config = dict(
    norm_eps=1e-05,
    rope_base=10000.0,
    attn_scale=0.125,
    parallel_block=False,
    lr=0.00355,
    lr_head=0.00668,
    doc_mask=True,
    train_tokens=207700000,
)
Each number is 200 + 20 x the weight over its row's rms, rounded and kept within 0 to 999. Layers, rows and columns count from 0. The size before them is the row's rms in percent of the matrix's.

# layer 4 MLP down, 256x704, rms 0.0789, rows 40-79, columns 528-703
104,197,216,193,230,204,222,208,191,212,188,192,222,207,181,215,192,206,207,200,210,191,185,187,220,202,208,182,204,187,210,168,173,197,199,180,199,231,221,182,229,203,212,203,186,183,208,195,189,198,194,231,227,210,187,211,224,215,220,234,173,197,197,210,219,203,192,176,195,164,195,199,170,200,180,184,187,199,190,195,209,197,230,169,215,207,169,176,223,155,163,194,182,198,204,204,198,184,176,197,220,200,241,206,242,226,238,191,196,209,202,219,200,216,182,179,231,190,214,221,183,225,156,196,178,202,194,198,209,204,181,187,209,222,205,212,202,194,234,207,195,184,227,215,185,181,201,223,244,214,223,217,252,216,221,220,235,171,202,194,201,229,217,198,204,238,199,232,195,200,204,181,229,147,217,187,228
100,206,205,229,190,203,195,207,211,190,206,176,212,208,211,207,179,194,203,182,207,198,165,175,212,236,190,187,200,187,222,196,191,201,169,206,198,210,162,219,268,151,191,205,212,197,159,193,206,201,215,181,214,190,242,189,186,210,207,209,178,219,226,207,182,175,151,203,170,181,194,211,205,194,186,189,211,203,250,224,243,195,219,231,202,215,199,188,202,204,208,189,183,159,167,198,229,222,240,193,159,216,228,185,193,174,243,206,196,178,193,171,200,225,179,181,228,195,213,192,159,151,222,220,184,221,210,196,217,183,198,154,192,203,178,209,203,195,215,200,189,183,198,179,187,238,205,200,211,184,189,238,213,219,178,171,178,195,168,217,206,159,200,186,209,213,173,152,226,175,175,152,147,214,203,201,207
090,194,240,212,242,181,229,168,179,157,195,216,185,193,193,192,213,234,175,225,219,208,179,199,202,207,180,208,203,205,167,198,212,193,230,208,212,173,187,198,181,195,220,184,180,183,191,226,235,197,229,193,215,215,204,197,227,201,194,194,197,177,190,169,203,224,197,203,202,196,184,228,208,226,181,179,228,229,204,144,206,218,202,201,197,229,152,201,188,172,144,163,167,171,205,201,227,184,204,222,191,182,214,206,208,224,182,230,222,194,247,176,166,198,217,229,200,212,174,194,192,221,194,190,194,226,218,210,171,198,176,198,202,219,160,193,213,204,201,180,212,182,230,211,176,205,221,200,161,220,196,181,202,227,231,201,160,180,141,217,203,174,210,176,181,168,203,222,213,205,256,181,193,211,187,194,208
099,195,157,198,204,203,179,221,187,187,215,179,172,237,230,224,180,209,208,180,177,184,200,195,221,222,193,202,217,207,198,197,215,172,218,201,166,214,192,186,205,197,216,225,210,207,207,182,177,225,201,206,178,207,201,184,180,157,181,206,202,216,197,207,221,199,191,198,208,156,195,196,183,185,219,190,188,224,201,203,193,171,262,207,227,173,194,228,174,234,185,200,174,232,192,198,169,186,209,183,220,178,174,207,216,217,190,185,197,191,210,190,199,198,192,195,173,227,179,207,199,174,200,206,216,206,181,201,223,202,211,206,209,184,204,189,214,184,213,224,203,191,210,217,161,161,212,188,192,177,241,203,175,196,242,191,167,230,199,212,194,214,187,189,218,208,180,184,204,221,219,216,201,203,227,196,197
099,215,186,218,144,224,199,171,201,181,179,229,199,235,247,156,186,167,211,209,213,210,221,186,184,213,193,186,206,236,169,227,183,205,194,210,183,207,216,195,229,195,185,188,198,179,203,185,201,229,234,211,198,172,227,235,191,197,210,190,200,239,227,172,211,204,237,209,184,203,213,219,207,182,202,189,220,155,151,231,169,177,209,213,255,190,212,185,188,226,221,200,247,214,187,186,213,155,210,223,206,223,184,200,207,188,178,203,197,178,157,172,186,185,196,181,211,176,224,178,229,170,195,196,210,209,187,182,204,183,195,231,183,196,192,202,215,198,168,234,219,214,207,175,222,197,190,199,231,182,215,216,212,185,218,181,202,197,168,168,199,192,188,193,189,226,175,183,204,200,214,190,190,215,194,199,191
095,188,207,227,214,191,191,213,209,167,197,201,224,184,202,210,202,172,188,240,172,230,175,189,220,233,195,211,167,178,188,220,201,191,197,144,181,159,185,196,170,214,163,176,224,187,162,172,191,224,195,204,209,181,218,203,203,184,208,171,181,193,188,194,159,185,209,228,180,180,187,171,189,227,230,222,175,204,207,214,187,223,205,207,207,183,214,168,189,205,171,197,203,158,202,184,223,178,128,177,195,176,185,206,236,208,224,197,205,197,180,206,193,168,174,159,198,193,217,189,228,186,204,196,142,213,191,212,195,167,161,219,191,166,185,177,189,230,183,219,214,205,170,216,177,180,169,200,225,189,206,203,188,205,169,173,189,237,174,184,161,231,215,211,207,183,237,173,174,194,204,213,229,210,215,206,216
097,228,236,197,207,211,210,223,206,193,191,229,206,235,214,190,216,193,233,215,214,180,210,177,180,230,200,199,175,220,231,206,188,186,202,248,155,158,189,214,213,201,206,186,223,226,208,173,222,202,201,159,198,207,189,206,242,164,212,225,204,220,173,203,195,200,195,196,200,204,195,207,179,209,170,199,194,197,194,207,239,197,190,218,214,191,181,179,194,215,253,168,184,253,204,196,231,177,202,198,178,193,194,202,189,172,188,219,223,187,237,199,212,159,209,224,216,208,186,213,176,162,214,199,201,180,195,208,215,181,205,199,206,192,195,161,214,175,204,208,232,203,177,215,212,191,175,214,242,194,194,222,205,242,222,204,200,196,221,215,186,161,201,203,217,220,195,219,223,175,201,193,192,169,205,226,217
097,203,217,205,234,183,206,225,201,186,220,211,172,207,210,204,230,227,188,175,242,169,188,192,230,181,189,212,224,200,175,183,216,216,176,203,223,220,191,217,205,194,221,242,211,194,188,210,197,207,206,221,197,187,187,194,193,203,202,190,219,217,157,188,170,177,204,176,227,188,180,212,186,192,172,210,160,199,201,209,210,211,208,215,213,181,176,213,211,224,198,167,217,203,211,213,226,173,231,236,205,190,231,195,218,197,193,175,183,191,166,184,199,186,164,209,210,194,184,200,175,226,209,172,163,211,171,177,219,202,199,230,224,192,236,172,194,190,194,252,198,195,182,212,201,205,212,174,196,203,188,180,164,212,205,172,193,190,197,227,215,171,168,196,212,182,222,185,187,183,215,173,198,170,196,250,209
100,204,195,205,226,197,185,200,204,197,169,218,225,201,189,176,172,225,203,200,216,169,178,179,214,232,176,204,245,165,199,176,213,227,245,230,191,190,191,195,221,199,187,218,223,152,200,205,209,214,191,210,217,217,198,202,234,179,200,203,164,189,217,173,215,213,202,185,202,201,200,149,231,184,171,209,197,176,175,189,202,193,202,203,196,229,196,211,213,228,199,186,212,180,193,189,177,164,219,202,181,195,209,201,208,185,185,166,227,202,203,200,204,204,195,181,204,190,210,228,200,181,214,184,195,208,188,207,227,224,197,227,159,196,199,194,186,196,189,164,195,177,191,167,212,223,195,173,205,192,192,192,207,174,223,271,214,183,192,183,216,176,191,162,210,169,220,207,196,185,192,194,195,169,227,201,193
098,206,189,217,166,189,178,190,221,221,158,180,190,195,201,170,184,203,215,165,209,216,186,179,217,188,201,204,205,211,181,196,210,219,212,195,183,188,200,212,195,244,198,174,240,202,188,196,198,240,242,232,167,196,209,196,173,198,180,187,214,204,183,199,186,179,223,240,175,208,277,214,201,200,231,200,212,195,210,230,188,197,188,173,169,212,203,191,190,190,176,224,208,211,231,217,190,218,184,194,198,207,244,221,183,204,178,186,186,187,225,176,195,228,186,179,198,182,184,180,171,165,212,199,210,199,228,204,191,179,205,183,218,201,206,214,226,218,182,217,210,206,166,218,177,204,185,174,201,226,196,215,177,206,209,199,197,218,189,214,214,219,219,197,216,205,192,203,191,180,180,175,230,179,220,218,208
095,199,190,162,226,190,214,212,203,194,238,198,153,210,209,193,187,247,206,199,220,237,204,222,222,194,246,246,182,208,170,215,197,211,234,224,213,201,173,202,169,257,225,222,203,218,220,199,230,187,170,183,177,190,171,203,202,223,216,176,183,174,215,174,207,190,190,175,164,186,216,202,219,192,210,209,190,186,216,179,187,195,157,177,195,219,195,225,218,166,216,213,219,223,229,206,218,196,193,209,217,175,169,203,188,203,212,147,222,230,203,193,192,201,192,209,225,198,173,198,186,224,158,191,195,202,178,176,176,222,208,204,255,231,203,205,200,209,192,194,207,199,193,206,230,191,200,213,205,202,221,212,219,198,208,190,203,177,190,232,209,210,225,223,200,212,167,203,201,209,158,218,227,166,193,199,219
102,197,179,190,195,202,217,194,176,217,212,195,170,191,182,197,202,206,244,183,217,217,195,210,196,238,213,194,236,204,201,203,194,220,167,201,212,225,159,174,218,190,200,187,232,218,180,196,194,192,227,194,200,181,250,187,214,220,221,194,227,203,203,202,182,189,213,188,200,205,214,199,211,194,245,206,197,194,189,225,202,179,246,208,207,202,250,186,201,179,186,164,185,187,175,218,206,167,152,145,196,243,202,206,174,199,178,195,195,181,232,180,194,203,206,164,210,194,206,201,210,198,184,220,183,221,212,217,215,226,210,203,170,225,192,196,205,227,182,223,179,206,205,185,188,222,227,180,210,191,180,220,210,195,244,207,182,216,195,190,201,217,179,208,199,205,223,208,197,230,178,202,183,202,214,209,183
098,187,170,200,204,224,179,170,183,212,208,218,195,200,208,188,147,223,182,212,182,228,236,158,214,189,182,226,219,240,204,181,218,186,208,199,229,203,215,215,200,196,201,217,195,191,220,197,216,216,236,216,183,182,192,200,210,168,206,209,204,208,191,182,189,222,185,185,185,184,194,177,191,208,168,194,213,220,218,214,208,225,205,248,234,181,191,156,216,209,181,245,233,193,205,228,207,187,192,179,215,220,229,199,201,190,220,237,193,193,172,213,214,187,172,197,205,205,229,177,226,215,188,202,200,214,223,234,227,184,177,198,224,202,192,174,184,225,173,187,215,208,186,174,198,220,185,212,184,197,242,182,159,196,221,204,190,163,239,200,191,217,170,215,205,197,194,208,198,189,224,215,187,235,176,211,194
096,199,189,181,196,210,179,167,184,208,182,209,190,211,230,186,202,214,237,215,155,165,218,199,131,185,211,201,175,207,203,189,172,198,232,233,184,216,218,191,235,186,210,201,195,184,204,175,227,181,191,208,211,240,200,191,177,170,182,199,213,165,172,176,197,211,201,210,211,199,209,229,188,218,186,181,214,158,195,224,191,209,157,209,188,207,228,195,187,204,193,236,220,236,194,196,193,224,238,210,212,170,158,188,180,169,208,168,208,159,185,220,196,183,196,199,213,222,189,190,222,191,172,202,198,242,233,245,211,187,185,187,187,201,192,203,191,207,191,208,184,204,163,186,169,204,153,222,179,228,164,171,223,194,193,229,221,206,227,205,213,193,158,241,207,222,194,213,191,216,246,229,198,203,240,183,196
098,191,195,214,188,185,183,222,235,191,180,167,195,166,214,191,159,228,160,243,189,203,184,230,208,196,180,193,171,176,191,206,177,152,213,181,183,194,225,175,198,237,222,179,215,192,146,189,207,184,193,191,203,246,200,243,193,222,208,172,194,205,196,202,198,188,207,186,184,196,200,192,211,229,206,177,225,214,214,209,193,211,167,199,197,195,201,223,187,200,177,188,210,228,190,219,198,175,211,221,165,195,208,214,183,222,240,207,188,205,216,190,199,197,195,184,208,207,202,197,154,190,194,153,184,209,178,227,172,184,186,199,201,226,204,182,216,219,227,226,218,199,195,173,216,189,180,187,227,225,184,197,200,203,226,214,199,203,194,179,209,230,164,170,227,208,201,222,201,185,227,189,154,184,162,217,195
098,203,202,175,152,200,197,220,166,166,216,235,221,195,192,165,201,203,200,190,237,193,174,205,227,197,186,200,184,154,186,210,197,181,205,183,174,190,188,203,155,219,177,181,172,211,183,193,192,209,195,205,188,205,241,204,188,205,185,212,208,192,220,200,206,206,206,193,202,216,204,212,181,193,213,206,162,178,192,213,192,163,177,212,227,170,261,181,190,165,217,206,200,233,207,198,226,208,196,194,178,203,169,150,174,204,206,201,217,184,183,195,216,160,222,211,198,172,187,180,180,201,196,184,180,212,160,167,229,224,209,190,193,181,156,198,201,179,188,185,188,221,223,161,220,222,184,197,206,181,216,205,178,181,206,222,212,216,209,161,192,167,213,181,182,186,178,239,171,233,214,210,211,218,178,224,204
106,182,215,220,227,199,200,181,208,245,214,187,185,199,222,178,213,179,179,182,196,212,189,203,213,226,208,203,144,182,219,173,185,211,196,198,194,203,217,167,202,208,224,174,228,203,193,191,166,208,216,211,191,211,206,208,182,216,176,170,222,193,187,177,214,170,200,204,162,203,209,207,193,221,174,181,248,197,194,227,217,178,184,218,201,200,212,213,198,177,174,198,211,207,223,221,225,202,184,238,203,207,201,227,203,182,223,205,196,206,212,207,198,222,180,202,223,222,199,206,179,177,174,205,249,222,188,178,188,223,205,160,201,216,167,183,206,205,204,206,223,202,184,201,211,203,195,197,207,209,171,166,187,211,200,195,160,170,206,213,202,173,199,184,187,195,201,161,198,243,218,199,234,206,199,153,190
101,196,169,224,206,214,203,198,205,195,202,215,240,198,221,213,190,190,206,202,166,182,187,199,178,191,180,203,212,207,249,224,178,200,207,212,234,208,213,153,191,196,194,196,223,178,192,224,182,193,196,176,197,221,193,204,201,194,199,225,205,203,232,239,208,209,213,209,192,221,169,206,216,181,207,200,192,152,203,200,209,176,193,193,227,162,209,201,196,199,198,218,218,163,216,196,207,200,162,182,173,211,154,189,228,179,206,211,233,241,250,202,217,185,195,196,234,183,204,216,193,197,198,196,171,198,212,176,203,212,186,175,198,203,219,183,204,225,169,188,238,199,190,164,207,174,165,220,188,227,214,187,214,224,199,167,191,191,175,203,208,192,188,184,182,192,209,205,215,208,199,220,220,164,187,207,198
109,191,221,207,267,219,214,186,165,185,214,223,197,213,209,194,191,175,191,214,170,185,208,206,195,229,187,229,186,222,196,165,207,209,193,171,198,219,214,196,190,171,202,209,212,189,217,186,199,175,237,197,207,195,192,207,216,199,186,189,175,187,234,206,198,193,206,179,212,196,184,217,223,178,204,217,200,225,225,228,209,192,215,229,179,208,191,188,196,182,217,217,183,232,173,243,176,204,221,238,213,205,182,207,274,177,211,163,177,189,183,217,187,177,204,206,201,183,188,172,215,230,205,222,182,190,191,205,189,217,197,191,210,221,197,177,195,205,227,204,187,201,240,234,219,211,194,213,225,231,174,166,184,214,192,197,172,190,155,184,184,211,208,233,186,247,226,163,209,191,176,220,195,213,209,190,203
103,240,190,205,182,222,180,168,230,154,269,197,232,210,214,196,211,189,190,226,205,176,202,182,157,251,200,236,178,223,198,223,180,154,194,199,187,177,165,180,150,184,176,204,193,140,187,186,230,186,188,229,214,209,175,183,184,199,220,235,206,193,207,208,200,205,220,204,214,199,211,178,211,208,207,204,191,174,213,210,172,209,201,234,194,203,204,198,220,210,200,194,204,215,183,194,205,187,197,195,173,202,187,200,173,204,201,179,200,200,224,237,213,216,199,198,202,134,169,198,204,216,192,180,222,197,192,191,174,222,210,178,192,210,212,208,204,176,220,220,170,202,214,186,254,202,212,194,158,182,175,194,237,190,192,210,183,193,223,181,182,203,202,226,189,181,168,207,167,167,193,168,205,217,232,188,179
101,201,189,224,173,155,217,201,231,181,209,214,205,202,205,180,203,196,191,165,197,179,219,218,211,209,212,230,209,184,170,194,195,218,232,171,223,198,173,178,194,193,194,154,188,182,162,179,211,203,204,211,221,186,236,200,186,195,208,211,210,224,225,203,237,198,184,197,212,199,223,228,161,182,201,174,130,214,192,208,199,191,169,194,198,200,231,238,176,171,190,222,230,218,204,205,189,244,199,213,185,245,225,186,185,185,215,210,200,203,222,212,165,195,190,206,206,209,191,225,188,208,225,217,206,213,168,195,206,238,209,228,199,225,182,211,201,173,209,221,198,236,187,211,209,196,178,195,230,188,210,199,204,192,226,210,232,205,197,164,207,240,171,227,196,225,221,216,184,185,220,240,219,221,173,218,203
097,235,182,190,190,173,215,200,138,183,210,252,199,189,176,221,215,186,235,187,173,202,196,188,199,186,202,198,209,169,225,151,244,246,180,211,216,218,220,222,191,210,221,220,165,241,170,201,210,146,187,213,191,191,194,202,218,172,208,161,228,220,174,196,190,184,227,186,211,220,197,234,202,197,242,206,220,175,192,226,212,154,193,235,204,194,234,180,214,189,221,208,197,248,216,211,173,209,175,192,198,203,221,246,197,204,225,140,201,210,225,191,181,220,197,248,209,203,202,224,215,185,215,210,248,199,153,191,218,179,215,210,196,210,210,142,211,197,215,191,194,178,214,210,199,191,184,190,200,212,209,202,204,219,174,248,189,182,175,174,196,168,207,228,199,213,172,209,228,195,183,174,214,166,203,223,204
099,219,190,210,212,192,210,222,157,198,201,163,176,188,222,225,194,211,189,182,229,191,194,218,195,176,174,255,212,198,210,194,197,171,166,186,178,239,188,230,178,182,178,214,215,204,203,195,215,174,191,181,185,232,218,155,226,190,202,229,187,209,202,190,190,179,207,179,210,214,215,173,187,169,228,211,184,202,203,190,169,185,245,184,210,198,171,216,209,233,225,193,179,197,202,202,177,205,208,209,187,212,192,200,184,202,178,152,184,204,194,180,214,166,191,173,193,204,207,207,193,208,201,225,186,190,181,152,213,192,200,225,227,214,214,194,234,200,175,201,185,185,223,182,189,246,187,200,179,205,199,243,184,175,221,206,167,206,189,256,172,192,178,220,191,192,205,176,166,148,202,200,171,212,197,204,193
096,192,217,181,209,179,181,185,195,234,199,208,200,187,177,202,189,232,182,221,197,214,193,148,200,154,185,209,185,226,180,180,207,197,186,241,221,209,168,202,229,215,206,203,184,189,183,194,223,207,172,211,182,222,197,191,205,185,197,192,187,202,210,228,202,189,158,174,188,215,216,192,178,209,188,199,203,173,220,242,227,186,222,176,169,155,223,190,211,171,200,200,234,203,229,208,191,191,213,197,207,190,160,170,172,245,174,193,173,196,209,229,221,196,177,186,176,217,225,204,195,184,235,222,184,202,205,207,215,209,205,175,208,214,185,166,174,201,218,188,239,185,213,204,214,207,151,161,193,134,186,164,198,191,200,207,231,199,205,176,208,203,212,206,194,173,195,190,200,199,179,190,197,195,207,175,226
104,207,194,240,215,208,210,155,214,186,229,191,191,194,184,189,184,220,197,186,213,175,186,177,174,191,215,194,189,203,187,209,197,197,218,207,201,197,216,197,224,207,201,179,192,166,231,185,200,203,215,188,188,199,186,217,212,175,172,198,201,193,226,175,202,208,185,217,182,213,222,209,203,192,192,226,184,184,221,229,233,201,199,162,216,181,223,171,164,219,218,202,235,183,202,203,190,220,187,190,221,168,163,170,173,233,179,199,202,183,239,219,233,161,193,182,185,197,210,202,244,209,232,197,192,164,194,234,228,206,235,194,199,212,180,193,184,196,203,205,191,205,188,195,205,180,211,181,176,188,136,196,185,223,196,179,176,229,201,188,217,222,199,227,203,167,207,201,178,213,222,234,220,202,206,190,166
102,203,188,214,209,246,161,211,229,185,205,200,192,210,218,178,197,214,209,180,203,213,202,207,180,217,188,206,166,199,232,218,251,160,204,195,215,224,190,221,223,207,210,167,218,215,181,188,203,181,176,212,197,206,231,206,155,189,165,205,229,157,170,204,226,216,220,193,192,205,189,211,181,219,204,212,183,158,171,203,204,202,188,188,206,202,211,196,202,197,243,220,215,182,198,193,188,212,227,195,229,224,197,171,168,157,177,185,214,213,211,212,183,200,203,212,190,201,199,183,205,201,146,210,222,168,205,232,196,191,183,209,158,216,216,211,182,247,257,197,183,199,198,213,195,230,199,161,181,198,193,191,223,191,164,198,201,180,175,192,200,209,199,209,201,167,230,213,222,233,201,188,177,180,230,198,199
097,213,201,175,203,224,152,195,225,241,215,190,211,185,181,183,171,238,213,164,191,193,150,206,184,205,205,199,205,227,250,157,222,199,194,225,217,206,203,199,197,189,214,197,206,191,186,199,196,202,218,175,185,194,218,163,224,178,219,192,174,235,216,223,203,203,210,166,195,203,197,219,189,202,245,191,219,174,212,210,223,219,204,203,188,191,201,190,188,199,213,183,208,207,193,207,180,230,226,200,210,180,258,208,221,214,215,213,213,196,170,207,161,207,192,229,219,227,228,228,202,160,207,199,233,243,169,208,221,206,191,196,204,244,179,210,225,187,176,189,230,176,232,204,204,209,193,208,226,180,208,196,192,204,187,199,204,179,193,231,204,194,209,210,230,155,208,181,189,181,179,237,176,174,202,184,201
096,208,213,156,205,208,171,194,213,198,199,178,221,220,215,214,199,212,227,188,198,187,169,196,202,217,187,198,199,208,207,208,198,195,186,199,204,211,170,213,193,161,232,163,189,212,226,192,238,217,195,204,218,206,201,214,204,186,234,227,177,201,172,208,198,195,241,185,198,193,209,217,200,172,207,201,184,198,199,192,225,190,190,208,234,191,200,182,201,229,218,198,196,195,232,171,202,173,222,219,197,193,195,191,220,166,181,172,183,208,210,222,206,197,205,195,202,181,242,193,205,205,218,207,226,185,211,203,200,180,209,183,207,203,183,211,186,205,197,218,204,231,220,167,190,210,232,203,220,215,211,215,212,216,191,220,211,204,222,194,169,193,206,207,195,196,201,190,226,190,235,209,190,174,194,208,217
096,162,211,206,230,170,184,205,216,209,220,186,180,205,193,218,228,161,205,191,216,178,192,208,145,190,237,210,200,202,198,228,231,216,210,200,203,176,224,185,189,184,173,187,195,179,189,215,197,224,218,210,205,254,187,180,207,226,180,150,204,197,167,218,180,182,203,228,229,229,180,227,197,206,196,207,221,195,186,207,193,197,190,228,190,193,170,232,200,231,222,165,240,208,189,200,208,186,218,163,229,159,198,241,214,228,217,222,225,209,198,194,211,205,176,203,228,240,166,227,206,206,189,202,223,191,227,184,199,212,191,173,203,207,180,214,177,210,213,171,226,197,215,210,231,225,181,179,188,214,205,164,207,214,224,191,210,233,194,211,204,183,240,182,201,223,171,218,176,190,189,199,191,179,222,196,209
100,224,172,200,182,229,201,204,203,201,211,209,185,205,176,208,212,197,187,173,200,181,184,217,183,184,153,191,217,172,204,210,200,210,214,229,227,209,185,193,199,218,200,189,178,185,205,201,215,197,217,164,194,164,223,216,194,207,203,203,208,180,155,210,221,193,225,188,169,200,234,208,187,205,189,191,205,211,212,180,198,193,224,217,210,220,188,234,185,187,193,206,228,191,199,187,201,244,220,170,207,208,212,140,205,203,192,232,197,186,163,200,214,183,215,198,212,220,217,188,222,171,220,207,212,197,196,200,182,176,157,221,191,203,153,225,189,185,194,229,198,216,207,234,212,208,193,214,162,174,196,212,202,220,204,164,183,228,193,203,210,198,167,210,236,195,189,262,170,204,177,237,190,161,173,202,164
101,200,201,185,174,181,219,176,218,227,203,196,260,190,151,169,179,202,190,183,199,218,155,230,192,172,193,177,211,194,182,241,203,208,185,222,205,215,169,222,225,222,188,200,198,194,213,213,214,175,194,214,249,203,203,191,241,231,215,230,198,160,226,195,194,214,215,220,201,190,171,211,204,208,204,193,190,216,243,168,205,212,196,188,220,198,169,207,228,220,199,200,223,211,181,180,196,218,209,184,224,221,234,187,190,166,222,185,184,222,189,165,191,218,243,223,217,194,216,194,190,184,179,205,220,202,226,249,204,179,177,203,210,221,196,226,157,222,174,206,200,192,203,210,235,193,158,221,192,200,213,221,222,232,211,206,191,202,167,206,216,211,200,212,226,187,180,193,210,197,148,230,216,220,241,222,250
119,191,226,191,214,211,234,233,212,207,171,215,234,160,185,190,154,177,233,161,220,201,225,225,200,209,232,208,156,220,214,178,226,200,199,205,237,199,203,188,188,180,178,203,231,194,216,210,176,199,217,186,185,187,248,224,207,194,191,233,200,208,193,170,234,210,212,194,206,201,204,213,202,187,224,227,193,176,173,203,180,199,204,201,215,239,250,191,197,176,216,158,199,177,180,167,204,232,187,227,214,204,192,221,193,185,187,194,216,183,197,234,224,186,201,184,200,204,179,201,197,216,165,222,224,180,235,173,202,197,187,157,170,211,214,203,187,215,233,215,198,192,209,226,168,190,201,190,181,229,222,218,155,165,209,162,217,221,150,189,222,231,203,243,221,220,198,218,209,226,175,172,183,235,197,175,175
093,229,247,214,207,188,224,192,228,158,180,186,192,245,185,203,187,175,187,189,190,188,230,199,186,191,185,178,202,222,170,168,233,202,202,223,179,198,192,202,228,220,192,173,202,198,194,214,223,206,198,157,203,221,187,207,231,182,212,217,198,210,214,201,181,212,186,170,206,216,177,224,186,157,183,220,229,207,188,193,178,225,186,241,208,185,194,176,187,239,205,190,211,210,222,196,218,213,244,235,208,173,211,218,216,175,185,207,199,192,195,210,216,177,200,193,196,165,218,195,161,226,227,166,186,236,223,181,183,153,174,240,203,227,179,180,222,220,193,208,220,194,204,201,179,201,219,218,233,213,194,196,184,216,189,169,227,228,199,222,207,216,182,174,183,192,166,223,200,188,186,226,199,202,156,207,207
098,178,193,180,191,210,204,183,192,232,213,234,200,207,197,177,192,210,189,258,185,197,191,208,221,204,198,164,209,225,226,201,187,201,227,213,209,203,191,169,237,186,201,206,180,234,238,189,185,199,206,185,228,196,194,203,179,202,218,202,189,177,200,203,232,202,200,188,193,179,203,179,200,203,184,171,205,209,188,193,231,228,223,196,216,199,191,210,211,207,214,217,204,215,204,213,229,236,240,211,182,191,204,230,202,214,237,219,239,202,225,236,173,196,189,260,183,187,188,204,194,211,192,182,198,186,188,159,214,205,194,164,210,202,195,203,200,188,198,193,202,203,173,177,228,208,204,171,199,201,223,212,251,181,225,170,222,198,223,199,186,206,179,201,185,209,196,190,201,176,185,218,219,197,197,213,217
100,227,212,189,188,213,148,213,215,195,225,233,201,215,179,168,203,190,211,196,192,208,207,200,195,191,205,199,197,221,206,228,215,206,217,192,217,197,213,218,190,198,157,230,177,237,154,221,202,212,199,179,188,212,273,210,201,218,238,232,248,197,199,220,212,224,201,225,192,155,205,204,188,166,194,218,209,229,209,210,196,220,197,211,201,231,216,170,177,181,253,219,218,158,210,222,205,188,208,196,171,195,166,209,196,199,213,156,185,182,196,181,195,214,202,203,201,213,202,217,199,219,190,226,204,165,230,205,197,186,184,199,215,229,181,175,178,175,143,200,171,199,221,167,197,205,187,203,176,202,225,188,214,191,181,221,182,222,186,187,189,195,231,179,184,205,195,220,186,216,212,172,187,169,223,193,225
108,202,184,212,268,211,186,182,183,197,217,200,201,195,203,173,195,162,192,181,181,220,204,191,178,199,171,174,188,195,231,216,212,189,227,224,139,174,211,218,202,187,215,175,189,217,243,204,178,199,208,185,208,238,183,181,203,213,192,173,184,164,175,198,207,213,173,175,203,159,191,178,216,202,213,199,217,182,184,184,169,201,224,152,204,196,221,192,196,174,217,204,185,195,195,173,180,231,211,173,209,203,193,184,181,178,202,193,199,239,193,191,217,179,203,202,212,213,212,160,241,211,185,207,195,206,196,239,208,181,190,204,180,204,205,178,190,213,193,186,195,203,212,210,205,221,146,153,206,205,211,216,206,182,197,160,214,219,174,189,187,192,198,237,203,224,191,178,174,218,218,200,191,194,193,203,163
095,187,219,176,217,202,186,183,251,220,233,202,180,235,173,202,174,185,196,182,175,186,215,186,186,212,179,187,205,201,242,204,209,222,208,197,195,185,195,214,204,165,192,217,180,186,173,218,199,204,182,186,197,175,162,207,191,201,191,223,164,213,231,250,143,185,204,188,195,218,197,179,211,209,211,211,207,159,214,225,179,178,218,200,153,201,185,207,168,231,189,235,182,218,211,213,205,216,218,195,207,178,211,212,247,188,163,186,162,245,218,234,204,210,185,193,213,195,162,211,198,185,191,202,200,239,159,212,192,219,223,230,195,207,198,201,199,231,192,197,204,195,190,228,211,187,161,167,225,259,202,204,217,202,189,220,180,203,201,193,191,219,182,198,222,224,180,221,215,243,220,208,207,171,180,185,209
101,186,209,199,213,204,190,227,224,203,198,201,204,222,196,237,158,200,203,148,199,202,210,233,230,214,207,162,175,186,215,262,182,207,222,195,191,222,201,234,219,168,172,225,196,257,217,200,171,207,198,190,206,198,190,231,185,173,188,181,181,210,213,190,202,193,208,196,181,205,187,198,172,181,187,205,224,198,160,190,218,195,224,245,221,221,235,211,210,192,197,196,189,229,180,255,225,189,214,214,192,202,183,212,226,183,198,225,183,164,202,186,180,167,183,205,178,235,195,168,224,192,241,209,188,185,180,175,221,203,178,188,222,203,205,166,184,217,198,161,182,215,190,220,194,244,228,217,203,237,173,208,170,181,200,175,226,203,211,203,192,202,186,187,202,234,198,164,189,196,187,169,208,252,190,214,200
096,192,195,197,208,190,171,196,218,193,179,203,169,212,212,185,156,228,194,181,201,223,206,163,206,194,202,206,161,192,220,198,174,196,219,187,206,190,183,233,188,195,237,201,173,202,207,208,166,206,211,225,235,206,236,209,221,211,194,192,220,207,169,224,180,184,184,206,206,176,210,182,222,188,218,217,176,195,211,203,222,190,186,193,216,179,162,211,210,167,216,186,162,178,205,213,208,168,218,212,197,219,211,205,203,201,175,202,236,205,202,172,187,212,209,240,210,233,201,176,208,254,223,223,216,179,182,209,171,192,208,213,215,181,193,238,257,231,246,208,199,196,191,199,203,200,210,182,165,193,193,174,178,161,172,210,198,210,211,176,183,175,181,204,177,198,202,188,198,240,176,241,210,192,232,249,203
095,211,225,190,176,200,193,231,180,211,214,213,223,187,183,215,193,208,260,224,208,213,214,220,184,227,173,182,231,204,222,195,225,233,235,201,170,204,189,217,238,161,200,196,234,221,201,174,237,212,186,192,206,227,200,228,201,214,230,235,204,210,207,232,189,202,186,216,212,169,188,225,184,228,198,170,205,219,198,207,213,175,195,204,223,219,217,193,193,205,196,182,219,200,192,229,220,217,209,197,182,220,162,175,169,222,204,193,227,190,170,190,208,179,230,185,224,236,203,216,207,203,161,215,228,173,194,193,193,195,223,207,205,214,190,198,206,181,204,186,189,168,210,205,237,181,205,171,209,195,195,200,191,203,203,202,179,208,219,199,204,231,214,208,206,196,172,193,204,225,167,199,190,192,192,205,203